{"n_layer": 10, "n_head": 2, "norm": "layernorm", "positions": "learned+rope", "rope_base": 500000.0, "tie_embeddings": true, "parallel_block": false, "init_std_qkv": 0.0477, "decay_fraction": 1.0, "final_lr_fraction": 0.05, "doc_mask": false}
Each number is 500 + 25 x the weight over its row's rms, rounded and kept within 0 to 999. Layers, rows and columns count from 0. Numbers have three digits each. The size before them is the row's rms in percent of the matrix's.

# up: layer 4 MLP up, 512x128, rms 0.0684, rows 442-494, columns 0-127
# down: layer 4 MLP down (transposed), 512x128, rms 0.0683, rows 442-493, columns 0-127
up442 115:512509464529527501534514488489515466486482480499545464488464511516477470482508511492496477516499529489489501532501502503508484477527488562503486532509495482453452537513513502480477568484469492496508462498472481500498510475505508506522504481508514497519510461523493506520474473550444472492538519534449473481484516453495501496517477495570493516509499519505497468511497521543483438560507
down442 115:536491495536499472476484526492503537469508501522488555527512478478518504523495516476503469463486502497494547510499492501454485501474506474520469504473510495513498527539469534502514459523491473550500455442566495485495486488510502472473536527506525512519500470515534477478516465481482528509469507484512510538471483498466470486474446512482468476545515549514510462522482483456491529504480
up443 098:523515474464468519512504538503563490596491501520492512533489521527538494455494519492488519514518481511482493506517495455502464512478488451522486485465501491537477477536460487504488487427507477449513506504483502513506478506473482461480519485504508471510491507468478482532518475525482462507510554528512487490513450527498502546486478526504503454516482515486495517507527520499515515514511
down443 099:540461505519472505473448489480505491454516488518545513493486463478483477505475477529545471440457501521512496484472459490512467502504523485541515514500468504496536478489487532543548487487511498457492488498457516502476548544499478492478482431494469489471548485502516495469524538497518540498509488475522511479474464520517500473499473497479520472493493529538489489494492497511502477488533
up444 108:515505460556502474509520460452524455523504485536503485505477539535474493524501463473547523529523510512527511492494473477536482499529497499484452485467489532499513488502472545509482508507471530526495496531506458472517518477495542476533464531485490468473482523520549447510506501509495543522487483537505515521520536538492517503505504492487489522533519502492465462501519523457478454486510
down444 108:480501443540507455470502467491503507494518467470505524504493460482509476486510486477505495546541532464492496495468528489475488466458477548520458518512465506521528465510463480507503478544485511521476495481496549513475535464483456501512528483508516496561498499503482500514506453503510535511477474491534498490537521501503473445488478481516509487512518478520565467493469486494511506521465
up445 099:503527483536502478520554468524497500516473523527559537528513511521474522507536455464483495516502498521531493481525502519489524515465485484459523495511473517542487522505515472515506516491514462519489476535477529492459485473523507469515460492477468466453456456511485528482515503521477514543461540538487461505513543510492502504495494499521482483462471518560466493471526485506501484528509
down445 107:484486493464446533495476540512497486469548503469482473502527464491532471452491514508494478506537528495462477538483522491503471494514492540522500466480532483493515530514492496475508474511532530482458516482495507491494475499458476501498531486469513534530554547506525448492532517503521443498477501510502489534524469492519466493535507500532558508528522489456536506490518530501466512508486
up446 109:438538483489499509531474495531508477509529569462482480473512509501461498503542516480498470517506509536462447499538488475515481468527454438534493489524445517473506494509530517503532532533519480520452515514537503468516476487497472494509487488519526512509493498523494530478500501476490460518459457523539497530492516481499532484517509488520456519488528529488475520490487511488517486510489
down446 112:514511497492473516511482516548512483536544498453483483514515490527456514452471527485516522477484545513456502494501508460495490513494515520545496503504504520493525501524507444456534511519521499482515487501531542505505545446515522564531474497514546499490464466514495534519501483499508523532491503507508507495480515491521521503508509459525470494462488551493448517492504510552486493448469
up447 096:495451469476500534510498485515524464496497449525523515487538459457531462510509502486507483516484505519524502478502467496507503523527517520503506492478464517514479528512498485480520505519472482470489466496524486474505515513520486545513466484493508519489433499502489507513525569509476483526504486475455485497487481448537477537471485493522476516508517478476471532551463438511533479482553
down447 096:495513456498531507493496511514444529477490533554497486534523543470515460487504469524518511487498481493478499548470483503492500460481491486495508512491535480510518518457499498431561475483491503520518545506520500558480488512464507478500542499492463455496515487504493491498505500515536500436479519489534487447516497507447527497535498529497511495501494524506554530472487509513489504530500
up448 101:502504484488443507521481508479506449523477504533491506495475507499486506523515563515506466458508502501504480511481477539519505459529456490524466517543485470477460536444506509478496539450510504484537509510529476519484511442534514545512523459484491514494480519473493529518475481507517508507511497495543433492527557483474505531513525502539478497528494494477489509501494512476477522511479
down448 112:497485456526484518444509495545495536510467490506471484521493502494520529466528481488502496507504497453507497524504487500488486515465508519502467519542463479527545479485503513460463447532484542537461530522521528503515490493469521507501488479513465472518518492467500494489523500478499533515527502502528481448489476493462555452519450536482467486488487479479474496457533509509469524480536
up449 097:524473471504492541531525510527433472501474469483528475536532506467517514519482474501494503499514456507473575498474498512508531470518526484547499548492511505462503524490486485529455473462482468472524476510478496533551480499465531481521513491481510516512471491456481521491502528503461498432522498530518512493475476509476482483504502495470465493502507482544500512461501512497505499485535
down449 104:514515515549530496494505500528515543540536512515465486463481505530497511467477471485481493500481495495512513516478489503467486502503492546524471521500540511495518444528522564519526518511486506528495543483487497498515543499512468483501514490495460543497524468549497453474516512517467525556505469487496547510560523480470492500519519492526508465520525450508489499528526476471519499516461
up450 083:444505502486475491478507524500480465514518487489462480515485519482485513522482511510505573486525497495509508512474520506489501493517500485488493482520496518482511517481478500507504485531505500498492498551487456551473512536489505481529494467499546527523553442469474465527531476506509524518499480419488545523557469527506460529543495511539482520462515502473521517500460491502517491475521
down450 076:473568480478491494502470491510561462491516508519470510504500526492496464510521542500485489514525516484488476517468491522515544513488526536464505535500526520538498477490500533546543500492534548515503552494482493516493467498479510495486533488533478503495515561462473496521549557538466510480521532509514504498494505524481555472501481529493516478547473511519500512524506522499533501488502
up451 098:529436528523518485511484507458530510493494502545530541534471490507493512541515496567491478470506497514511478490548523556494515508468479504524510516507521514516430449503524499505481523470540484458473502475484487496496521508514509508523525496486500507516464527490540519506458467487501474543477480516561463535510505484496489525517449500517476469491501497497511464508511492463489490481491
down451 104:497518492508473490481483464538500513500513505499474520486546492492493508501497497484494534519499506466508495524512491514530524478520494506501498490467542505491478493495521467493474518509470510577536512508514444512514577442479524485505471539511501522480556551520518514475490528491495511522494523532520520505487524520517532488520495526449529524458446465477482514497480509498506555554492
up452 099:490458516515530516473502501465470495459516497487538503454551540487499505535486506461486533476487477504479528461481489475507497497513456495579544536513493532509524469516550508531476524494528472494524488467498511529514511490509447508518483488461526495504516518510501473533534474519481507497537532485472513528497537476487535524486491493518506518498522502489434530507460497463479499491511
down452 105:526554477491480470477494516500524472539504520512474527519496473461473478483467503459501517516494524467458501518540506472520512506506491488501516508471481479512514525514490474454526540478493508513448534472519561507457505535507481549493541481527447506519461507471483502456486509477514514497496509575491502447490487515539513497473467507513528481517506474489521501518528503499542493509499
up453 098:511511485497512523507484532438519500508492518461505487447538504472462489510499487511506491500512500455482466522525504500508532494497471450558492534504468512513523473537537512460537533514508506493496463553534472503475490445511533481508480521505512506471525485469480510497506556490525487497465481540530482480471508463508461482474518440496512480516495520454513467508490495520497503471474
down453 098:495476500507455485472468517514522494491497452512518507486500504514518450474500527502526496466490482525521513484512501489508484463496460503493472441522484466552515515509469485498492477427495496508478478501483534488494520504446541505491532519499538496493500523483476517489445452518501481465517527479519463546521519510483513538515514554495487518486494468497456546483511463478487469538534
up454 084:496475496487523488492519491494506460510517502531489456475531488463471507467495514497463536517452550524555522516535488488499481503496514464520541553464486514491484523512505510513503536503483496460503473524517489481501506524468516506475473537483508515504444485510473488456487488479475493479518477471484491539520502482526426513542509547503465510493557518506535459498535524500492501507533
down454 081:503523512529487498537484536526489507535539512487487521491474497514554517523480479488483493514474484540490451508494504493549507516509501504499508458525493538536528478475529526518537431511481539539464521495487497502515481500526502496558529501524481476499570501556535519466500512505520500460493476542507483490512518547493535465512513489488537467486491482498458534493468497489517495508501
up455 098:557525504507523536497469541532480524476540472488517498484488528523523504507523479499503558434458488454505485527497489526516506498496481476513504525499506488548484483522469530493552455524477498469482522507519493531476464518480518523478459548511502500496463508498480464482467482532461500470522457490489519554470516458475467493511521514523465502517499512478519488500505499534483489481496
down455 095:470469439516472519475512483515536477497483526476456466512495486503489482506524534462513498503538532498469518523478544484530484489515510472461491466497498551485503497531556479504522562483471527555536492500519515493539488495530494479513529513497519479525524499528528476510510498483518466550537519509479503450524501554515492503526461493505490551474525494496479468496498475491492505503478
up456 104:480494483510510542537522462520493490501507482526537524474545459514512531484524501500458449490483467508481521513515494472509523438541473507518535546479502459450481467502535507461485495459512500505505507485496500487500500471490511485495479480451518507475493482468487520509496491434522531559494520454543483486487486511509476457517514486498511487523462525494477461514498511468531519509527
down456 100:534497503512554499471526460492488517488466477493459531542492505492481475493461518537526531498492545509495480521448510525515503470484496441515507515495523528504502513479475490491489489506505531518516514508529487514490475481476507543466540501462463532461535519526501493481485491477530473458473480492534532497487538449479519504440493506488482521458523562525509481500468491480537506490514
up457 109:506507486542529532533520509526508504514448495505493534519488500488490488491523541467510445490456520494539458498498505469491477465520505506466491525517491471520490480496487544520504504563503503469488505521501512533499519506506535467516492524587459539469505495493522480524506462547524529496465491520495534477476515472522534520478514505508523466484514504525506528483462483522519535536528
down457 102:487475520489476478575510481481471561490483513461493509505516475484521474473491466512463508485505510439510521530497491504482515489481536517499496499481505507487464490524493487463475510502507538507506491534525508510516499512522478521484523490510544543487498447538505489471529558548488565504520526481497513476488476531488476531501571493518510508532499496503488523534511528542542496510479
up458 094:473493556490542518518455489511508536469532523521502496486488475501480488555470528549493504508477497557513491517479509488493503506507521525484540504489491525513489524508461477534448522531474514499481498462523502477455507514459509507448503501500540449504526495478486480473493469461489482504513497493512495501517453485518533479497505492483492541438461515499492444524523482465500528540495
down458 098:521465481543491493470498528488507481512496509499502521532516562496525512475542489517500530494447498539511516544495497472536509497484470546527520527546482481477497433515520476527542516518493528494445485494489505511533492480488473509505537458488490512496477502555531511483485494530510496496531550484502511506499509505449497528504486518533490518519511509422487516515459476519506512480527
up459 099:483492459528566470527502511495491500508417532505482528513505549506535495515524489446484531469477497531503493520546474466509450518514534453479469493511487530473494478483524489504513466557487492458531546472470465491488507494497500528487507458481482523497520463504530471544468512515538523522499512479492522498511475492534489480522495490505501490498487489485502494515538517518511478521507
down459 095:489509504500497483496499520484460485549551492520502452491466530527473479501515503498531474491523528528511500491482492510482529539513502493489467535505469497535483457520484500525485494508490563535480468442533519512472500479469527522500504501498465538517521461461443514495512497461453518502460463514491513515497519524470474520497474484506457526496540488500518478559488474481482475462504
up460 088:497526502517518523495449514529519520488489466490497502482486453486527445494529525509515507507491470501484532469494518503500483500525558434505497485509468456528466533481500485512492509505488489503528533555512490490508477519495525542502506525479482552518508494495503487549496532507522473504468470520480484496468558509529528485518499463505452507530523482525457558473507472454495521485528
down460 082:521484515549509497498547502506529512529481488510492485520503542539489527476444493512472539495487540527544507512519493476531505470465459521477472521492513510510540500495518505487536478501504484462484530480541488514524483510493489513503464517492505491454447554504545474517524502509475544478468492514516488476531474454509533497444526496502521476500503542479486540472527525518541495474502
up461 102:477520481495518487516496504482532530490507483505490500497511508505514519531540480502476506504476498497494439507451530488545472493505500514507510494574507459562520463506504504559494487504520508516511480505472490536510495482475504525476528518558465496474515469514502534540498513445514469517464537485510529520479490495465499564493484508537498466489533485505481480516482522439533492480476
down461 095:561521496533517461471521514482515489450491496505504493541538522508504528500492521485500469492509481530522464474464501487498471493480481498473502464512478463509507504510497475491479512463544504489503505462446588492536484536528531506516541488496504489531469571503497487494452493482481519469509518506486479513546494498507486495489469491504498502515499467516542509476477475523454528460515
up462 094:480479531491529517533467523525493472500485492516508541478521523509508488517535534468509471489518518474486489458475442507492512460510457525499542551522492502530572515529483486511502480517458450499480551523475520495481501492530494511557504510499555475509527479511506455512447509489482525494488512471492488498534526481513510497478479507453485498485529486501532498476514526541489491524524
down462 090:504510479466497511506505523560492485496534495446481480479495515520454452478492512482487517525517445519569514502444501473497482503481468528492496490503505457523470491512507482477536529521503492541542483508556519493507523485483446443504489483468473495467484537477487540503515513504472469509528519549463500497496502496495447493476499514492507452466516497498476517503517506480480486501518
up463 106:499491485477507511492464497510523494505456480494494485493510452512511540521519473492503468496469502526489455513508483437488474493478483491504488521494485491483503466456463490489497474524508485495530523511514438532515535519496502521456479481539533493511487539497488501490561472485498502495494486488515559499489540477528499526457480560534493468453489544456533495489435504498514492498468
down463 108:529471517496487536474472543538525507555503467480509451522506460484526520486499498527467525556545481511509461475468473555478513496514486498505484489490472494528532468523484497522503515483446520517525495537431506520534503503487529505524479511507526505483533534496482479506494480538510497483481465505474512500482486464489497536505504481489493489497527463519500507465435492468478459507492
up464 089:537546482529493452514479494470485487470508515489499533474516474500445450525498478524522474496499488447502482498468483523556510533484488543466473512468492497499487576490487513501492540519487522506531480513468497512519503481486525503484465485481533503523465496490529489528498528473494470509511475492476521544492486480544508475496498490455524448468527488496470498467521496473535473539489
down464 097:477544484489528523521502491517476480483460501494507496548538527517506545497504475494459474501502542565462460518498489484443499502537534497535527503525483508515479481441526495514490464486482502500493533521480519486474483502522489487490499523476483500440508515518517471498459518541531510439516470526519480504482484491482472486526545489511472510508481546481536501514471512473465498470497
up465 102:491495481509481562483476515496546456528525507500502504532488520528531484451513508480492491482477503511517487520510453454464463517505460550520462511511517502513532504491499516503486524489459436531513505529491514507503528500507518515485470470483469470531468523511482512489497512460483496486489537448518469501511490518517481519491519478471514489464474528496447515489490550468531510459555
down465 109:546451498490474459492505472483517501420513508540504444525524510505527542520458496519473474516498526479510553518477457532513482515515486521501504464485509521463457509490475493502515487495476486482480493455497495514496448512477549525494510481479467513507494494524521541498504506516487497505468463498510473497477504505571458478458463514520512495451462489495516500507502473508498487490518
up466 111:459566472499549524471494542505483518480521485514458541500539511481488494511465490512495497505465475499525454514515520475536473495483495491489497507458483445572465518475489496514473522500490498511487540490511488465493505527491545465534461512523498529515468508508554481534491522521471485502511502518525486512495489480443518484497491543490475541462509477513533525525487517515476504504488
down466 106:522510518498470478487539499517480513426497482489551493511465473453508510469504514503505469493500503505495482487481532498532483487497431449506481507488552487498519497463510544499504480491479454498485440485501488529484510498455538511499464514447495490526491456521503499499482496477487521495495443541505506524510496490511480510497438518478516459491462526541504498504504492465487467532506
up467 101:500491487496508526475457480484500503540571502472508502524515522511513483502498487487526485508472493456519493514465523497492521553504467464484501490449478481497519501500505526479500544521455508505513498503518495536500478475458499441505483490527474447527475472478516469497511505511541518461479488524502521516548502500493522481505519449506513520526468496522452533508507502459483582532501
down467 099:501499458522504475526503514474551470503505487498508448485514496507496485531465514464471535499477477497508479526469474475495516481468470560458494482517490501484529496545491512477509473490483510502557524504512536455530507514537481514504504477491522508450493521491523551499451512534501514527562478509517535463511526525465519487526528504515497448524516460486492501465535537500495519513507
up468 100:487521472526500489480533497496499484504446505502558513530499484467493470545499538489490458493503504558500489514525489513453523509515500505540478511488524490456515569475498520520472450498479520486491492515481499489481448501533478521516496518504507470526511499530479482531524468508521478450518510482490487532500478519487514549489485520441506483473457497487535521497444494504465540501529
down468 105:526489486455495545508473486465505496491517477530437485526522488479489528512482489471503526492500507476450521449489512480521497483528477510498459470518516495503475459533478518541521537506543501491518491530489499476503515525493560487478512524525447474469453503456523502513491543510507555499505465485482529482497509512510497467496516477511497497534513509546498507494481528443490448501467
up469 101:508504513473501484516484533520492506496499515443488472423503536436536462498509488442512500513556518479490453493535526517542499463495494521492501519485505459518523474516500507523520505533516499467531482485464498495518490555482497509536485530465491544474494466510532508499493495500499505490536492496467528514537500484489499491500512465527488477533496493483477509493432544514487480525529
down469 091:535519496499475514473514467546504483526480496552514500508513488533476535499525524498512524466524464500520507529494551508495518532511553474458519495513510493503498503484511493477478537469485468453467526466513496501458477464510535461470499533508533451482507503498484506539461538507494524505507525493507503493465513523491490510502448548495483539451501487511533491476551445492481514481521
up470 097:493522497504487503505459468521514506510489433477537464546495507502492499508505480464501531517492487525521495506490461501497501544539545503481497501522538480512516514479520488498490517533440534470510488473458510465493495515515456496505504475543511565518511436466493466491469500501532523513514530498527551522461542477502515478496497482486512532496505457496501492529498540518539505539523
down470 094:467461475520518503528535544447502505456519511566536459510524501506506521489485515520527522513533499467501481498486543518464518477457474507488495494520526519482479495565461497537460545483494480498479481539498497525466471506522538489506480496475454488497504535456502497542522500488450470497498505470524481466495459505500493504502513519519485523496472498474507506495482467520529530502540
up471 091:508472476464516539460507522535516491481481516486477484500526463505499500479498501481509533454488432502517497474501489483549475502519520500493515533519531488481453525499531539481494500540497547530464464512501517482509554522493543483461504499506465526516489504507517543513521437508460464489530524526502485528497516507529472498501494509504496482477553513527467506447520507479511479546509
down471 095:502546494527524505488488499481527524458472523467555515526518492523496487531519463479510512499418482503512526505544518520458534490470475516496463490507497487520511524504504503477526507436454470487476529501548476531501492472500498494516534494503493467544487494482499507479527520515510462485534471470504474477479518524478515544490499459476502520498454500488481469493541499481520555514496
up472 089:515534467495515541456534516482487463494498516507508420503527472446485495477457468493514536476513460445514492514489506470510460474509472487514510526483547504495512523509475487443524540498540529496510466511484518492479490526492538526522502516456484519558494518513478485547510510495515495493502509476489500523501482491521486460510537515452454469483524512469500500491502518524493495499477
down472 085:512441546472515511481434516519521529483491471447463509542510487513494459509529536470491460517455477523544471470486480503484527517467530507529501507539465514502479502484522484554480524514489480531484535503498506485530497508527461527495513486498508488489460535514524497467524455542535497470509497510529475480493523527482499497486500542487514477501505498531445503496496478495498516535512
up473 102:445537541528529485492468490520515462473503474471506532510483534509493464478516518493525501525534469510489527504507500510444464480513524486523495492528524528481495544495452532499496479552539499498487519542449505483517473467494473504518501475541537536506494451495521477502546491494474464473520517469476490498502500512527518500536540545495446500486525487464495482508475518488479509512512
down473 109:496488452490455516535521555505496492511506500481478545470471498511543511494516469471489538533496503453487471520487498484538493531492477517460485530488519463544478465555471482536474516460504471555491465512479478508483536515486543478514482522481486484469486496514477523498468482489515505495457501491500479493500563468476499483487497502467552453501505491499507509504463478528525521501490
up474 093:516507455488526514500538541480473516552507458492455491511504505455460521496499476494503543546516461446494453505521511475485500500510489496496537556541506538528495470522476496485513480507504505467450490490478536517495541523519533449497471506516485507513511487521473502510436518511468488489515524467522513519530499507517515503470477521491498503490555528545531507511490525496512502468483
down474 085:536500555468476500470489497481529531479468513438529512474483533494536473488503494502478504463486542533497528527486477516500469521493490497515464476467478520485491536470519515488498492465453499486517469511488453492495476452499486552468523483497492495511526506463528528522541522503538469501512480517514437484441495527488507479491520523520506499481500466483472510510506484488482539550527
up475 102:512510492540465459472455545493517527475525468533477514485518541509546503497534488552485467513484469512511476543498523499528521507465484552484490503536492486501459498477473486493510470531478511517483497470528490493521492492539529486473506511500493493531488463499526472477510492481487489495486523524518451510493532523420541477514530495526518520507474526517495467501502521457550519524518
down475 096:454517512516521532569536484458512481491470506500531466506485507479460481485509499454553488504536518544486504466537492481476474515518506455525493469470475498475542503518499532494502533498554463521509504551442529489470487534473515478485514500501534495464521514492498537498496501529503484509499498524505520452503494473528450506485488507483491480485515478483499513477508526523461477500455
up476 102:496537479507495519548506524506489445518497498518504498459450485440472467515453486476489501443455486523560512525471489527528526479542531517482500541492482487496489522506527510508454475499500501481506472515521501526523521507463457471493492477489523506517486489543484471469491494545524529529489496440498482458520502518520534512484493504499475497504521503508498472517522491497486536520555
down476 101:495483490540505516480480516509515539460510513484507511500540522507548455523513516484448481520506416505492494456517522439512510477516495487534458543499527515474494534491466500526525515514506466490491497476509541542526487463496491493543456557480509486494509494502526484536510496494496471476524523512529494456519477515503492490481499503516529501501509519523480510457485505436473492513466
up477 101:525504529529498496489491542513466486523481497549499524474489540511500488513493530488536447510437469492491502531486501529523520490471520508464497527496491513544481429521497496486506476505515487496516505475486549483501490444498468502466500539463483550512469482538529511495502513516494520447497524493531482509504539473521528484536487525510471525512471476456521516490494523485471515441499
down477 103:489493484492505519484493454508492512505500497500506496492494472498501458539474479467500539512561538516469486518515525482439494445511496495485492472540527501465478500506512499494531505502505520497510532507469493507526537495514567460520519499495482521518561529451478497556477519478496524522518479487501486468500527514540499496510487508475474483432503488532514516503507528522507438537461
up478 088:501493468494477505520528488474501530443493488530511491566496529504456474562516491494483488466516509507524516455538470506494481496482508537458516452480475498532539540479467479501470519469499455494551504476514521489505478519493466519529512528526470481507500508462509495499541498494518512488482482512514480526479552497460499502500478482505475481494564496482437513530487510514525511508478
down478 094:511518487554503502506542492496474484542486504528549479500523483442437504508455485489472504538539494504525519525542491492545537486469505495490487520521467525499510511530474497482514438508506507504517533547499515527503506481525483513521481483488473505498484472531480494483503540454512482456481445510526513469511535522480476453466484508480535469466519528516526517514512511527501510486499
up479 096:498523495564480485508539475497513483489521531492495533492472441539497525458526503503467498482533483488537513498525554508464491506521508520563467482489474448495506552502504493523480477531525503509510525502464515467556459499444466497503467500503522538499503472526473484495494483465483464492515523536501494524525512477503494486471513480527500508463502450473475500485471524481513505512502
down479 092:529507508486509492512512529478468480493486476536465489502491528488488531532507506512520465486504465486532454455500479508508533533448505513463511479531546491523506453491503530509531535513529480470506514522486519484524487511527503483504480474506477491477449514466534538497519487466485517458494491470480474540476536526482494526501462518473464481450467546569534506522506490488480503471516
up480 093:517500515506548524536460525486490512462477487500491503459518537512526501499532517507461510519513484503530467523499443501448478488480526517483541491489481494507503471492519491475492498497488507498487522454511501472458453492449466500505511460505504493545486453512542510466514462517502510536518463481529495489479576492512490503473492543499501524532502492518488485517496468572487503539503
down480 101:481528513517460460482509498485493533508472529507525540531510467457492533484529512478499496548468470516498526499494522536467519494491505516494501470522481489503477465476487507526499509475508471495501536524540537504554545564537493510470520500497474503499522510521477470508489495474504494505535547513467498451506484514502483497536520471483447471493457461517547466518500496457501508457476
up481 090:514523516518455480479495532492526507537493503503513499487528544500536505456480480468522493523522514460450496511508497539501462500501492540574485516465520581504481494552510478506490466469521499504474494539536519498527525515502480463481460490504518515527550481500498503493498500472514475475516504541469517489506492481512515518484535493528489507542464509468539504476465478516519542500500
down481 089:516461475565522512512477469488485486481502503474481480554473520477523460508518512509487501482462467503542545500466519473463519475522504495457495526540469479514524469464480505515474483487442463505497473478466490536504498513507501506512557509511514530480527476461487524476486476545461523522488506471519529528503531526497489476493462518477499505499552504470484521470467536494514490498500
up482 105:493516499548515525479532521476477515486524520499529539514490507511548455544511506457528483500458532468475521483489480486507508479519531535459522514474534519488488517479499493521459500502486522477477498483444456514482512501485511499503556475472478471485500503498510483496478519455488481523507479477510533529536555488511566484512447534462561497500485500504507482496536485485481517503496
down482 097:499480486523482514461475485514497465524491491530542477490518491495502569487513504507503490495510480518513490493479504495561533514450470458540492495562492491496513464508511451498525506546485437492544510489531529516483505526510531470496444484515482476468525512545544501484517491502467552498519510486509472520461483508485508456494516480499502478478510482530500550482497461496501472500519
up483 098:519488469533465477504561549537499488471484488529538476524472493476509523516534505516497458501498483492491494479499460463512477498481537469480492520535476491501489513538467476545471469456519533539496481506488482516499479491483474506524526524500504522499528480462437483484464464504507476522543514481532517497538494522549497521531464503493528497501457510520554493510504476517524530509479
down483 101:476527517490498518542443498563475541514514443471466531470502513511480509528485471465516512487518493497480474485491510491479522493536491467521487517536495507504514502479548512472509527540511522534456457488541484476502501542489522461535485497494504511507467500499538541474530496512486521469453495500483506512433512493497506521492480495516497480504555495504500550482491521527487483552485
up484 099:483479476510535535501498537459517507525445459537436475520544484474508476490518506458497516476518465474513490506483454494501491506507500521502463491489492507480526493543494482505464465449494539496506497490501488520497540507484499523505425530461513498465500477469538508505495505530518530488451505497531521497525513527501560508481562506497509516481494504523543495524514508484491495506537
down484 096:488498486482522511453515538509510532534522523503521477519488527495468502482520523502452508514522538502499532476493539497522498446473521487524518480542552521471538499492545474509563547512509474500522545508471554498497492488497506456498527445530483498504507474511522516510543498523472494528533480447478464521482514494508526474532493490511488461533483492489465475527511494489525490502484
up485 095:512503470505520516483532461468469558484478457519492516515511507487524494526516488543503512492487514487468500497510465486506463491483545480479469478508524502500509436504487463538491535504499463539481502511513465505474518557530503485517491504525498519527526501491463495527472506497490491510504469588520459497492517544494479498483473530503459516479456520478485507459531526490471532539507
down485 081:485483481479497497545485512538482469483516522505511439485472503541470512497461505483488472497492445518534503464496529503506468450489512496492547509530522490486507519500522512446489491494507508450497495517492498530502445426472512503492513505475512526509464502461530528467505517507493505461495478512449505513541518531477539512516511515437517479493520520515477460487478502487485462489531
up486 087:548544499487464511480527548516477459495487479524512527519510498533507490491478504498525474512506471522507477513464453533504463534501546490498468464492485514470444550502517484468494498524492540484535485520499482507509478524445504484492549445527525531483527527509498473526543506483509553504505526507512511519510519496502546519495477492488488521471497446499524519521472457488486497477519
down486 085:503512507533527518478487513499537515485554482489506511467499514471514502524501461536453479485508529496467490489530477439467499493534462551514517508478504473525522445497500499519517501507514430511459507532528474498484488519512500504495498550468474490510486469522490539500475528517505445484510474532550490483518483492499501481497524543544550487542461522497517490519513474470492492511488
up487 105:529485515480489469508488495502492492528535493516535519523527534521501501506487526463513503488473482469528514530536477490460475445508509508533504503519511500519473517551518490541438492444537524509468481530542490482471463461468527484501511489474486465451480502473487487505548461511512509485519527518490526451498492513448477524482451509544501501538488504496490495456473488500480496516505
down487 113:480536528466536521513537526492509516474473523502532473506490462476501516516490496503447516485537495490506519449506527496454541501474524499458481540501504499490525470494511475517520538493488441473477502480472498494481509448486493455486501514515523497515508454493480554518485506504474437489502527489496539516487519483534490535465533484505486497500502524454503493530493505469483456469441
up488 096:497484518505526466479504542505499475499522457510483500433482500516503515509523520467528450482473485495476482522493499540529476522456467536499495461520541497442510534489529463510527519494487504508517507482518500522513512461550497485476500484510502529477471448489529524549513514508521510527532506530482505517496476474456508489506444483500489505557507532502485551533473477491472499471487
down488 099:473427500488506492497513517542481529502498520466523527498521489543523519499481511540487477501489475566485500541481498484487507503494499483470476493479496492521478549455512487519493461536452511519462497481488500506542537524478478491490474494461522504535495462485482461457499499516492545538465524493514504550486530498495481486532508480512497510477532511474482542515522494477507496511575
up489 097:502535508523482450510543447464491514463521482466540504522518525490516538489556514418509464511544464510479506477477472546500518538478480466549492494513484520520535509472482467478495511539462543498497478531456511524479497482521542491480506474493480483497525511523509494521519493494494493513492506537508494512453532509486490526499508513520477479485481460490505540504487490507491505469520
down489 084:489450506495509508526494540525553497538541500490442531484508535528502460500493494547507543492492537473504479553523496507487487472528551524487477514494538483514504487527545548528535483538530477512487557477521488512506526498465477488497476535481488481492512527477510527492488505533468508541532493528497522486495465513512498457489500488478521505517507521521454509521517517530477494535477
up490 095:487478488471482530538518515500484468550500450470493535495474458505480480506529495507543497527490529499527483502428503522499493462442511512476529504515484450513452478519475499497507506527522509491548519565505512501493509457491512505474486491512540473483506516502474517507506456483503513471498486465477507476454493494505447487499494547497497506513500482467470489518488507442501519493549
down490 098:507504515509574532518486492476494518503481520493511503484500496486487500459480536470502468473508522476491494514475483510513525484498501515504497470441566547487549500484464516449516510505491500494467525477561478523496513523538470514504508456487485545491446463537548503480476519483485514490490501507490485511500486520505511495558524472507542471475534539511473485497504506476539486464491
up491 107:512489482489497467474478459495478487499547477465533500537532492468504466474494507511517509477491510506501488450532474483475473515494534490508477482483538530477513474465431492534464464466504520504485530509499510516452503487474439507495482530478527511514497445537506489489497493497514532526474466457467485564520476536509485497477499541538508495539528495501525504493501526495509542503511
down491 107:506512541496552485520514522466502511524471514524478517508470514500509535471454518515468499544491489506522495527477525496498493480470538472502504498504491482523459502532537527491521527528537519448526466480545523487529479476505484474530525483523507510487502471464491519508514445478487471467490502532535488483459534485498487491531534494464451485452497493467470479456503524469469474499462
up492 091:514466507484499514532488488470497520566503498485545515516504532499526528491526540533509478516474496489520489482516508498492435465543547500504523519471505507477500507489544515475442494527518479546507500505541510480522536535541501460493483481488505534513483473526512528542557490452475536460470474494500520504553486480508503518497545514481489495495500515506529513479493524458515492500523
down492 094:489457488526544500487519469499508480447504556459519499497545488488534456517467456506536459523538528472457497473498474507470502513485486483493527438471488478530502485521447480532512500495496496502526516489475493532453489535537485476507502478476493540514486506480507505541450525485459473511500487487497487474477496486523520531497484479518478516477521485491505463466500463515522506539508
up493 098:503514491556531492497549476509514490504505431522510463458492471526515504496511476508484527442496499506487469511500487502449492520463484513511500510495525469538496491506504527501528540476487496502530505520487496466485504493538512474476553523519545490491462479505452523574472507517490519470546477503491527532489515507492483523472503528524517499462444502536516502469510516507536483472474
down493 102:534446528474464491524521507524499558503469517567534544494515532485512493520534469504529471445472550509532487500512497513500510520529547479474490530495480469490511477487464521501538478492493487477489516475478504517503499535523546512468477466498495498522505474498452455482476482469510524506517489467499512506475494546503487534464510499479477499505456524506529469499501484543531521487503
up494 110:458477493539514476516508500449540493495535473470533520497547513492476460542458485528490533490507483484482484470534495497505461476514481484473507532464480472527496473495527522466459492504486483509494510492473498492516546515506486461459489528474514502508500518494535497486517502492481498466487508436504516527443572527492498535490527476468486480528497503464488477473541543501491510509527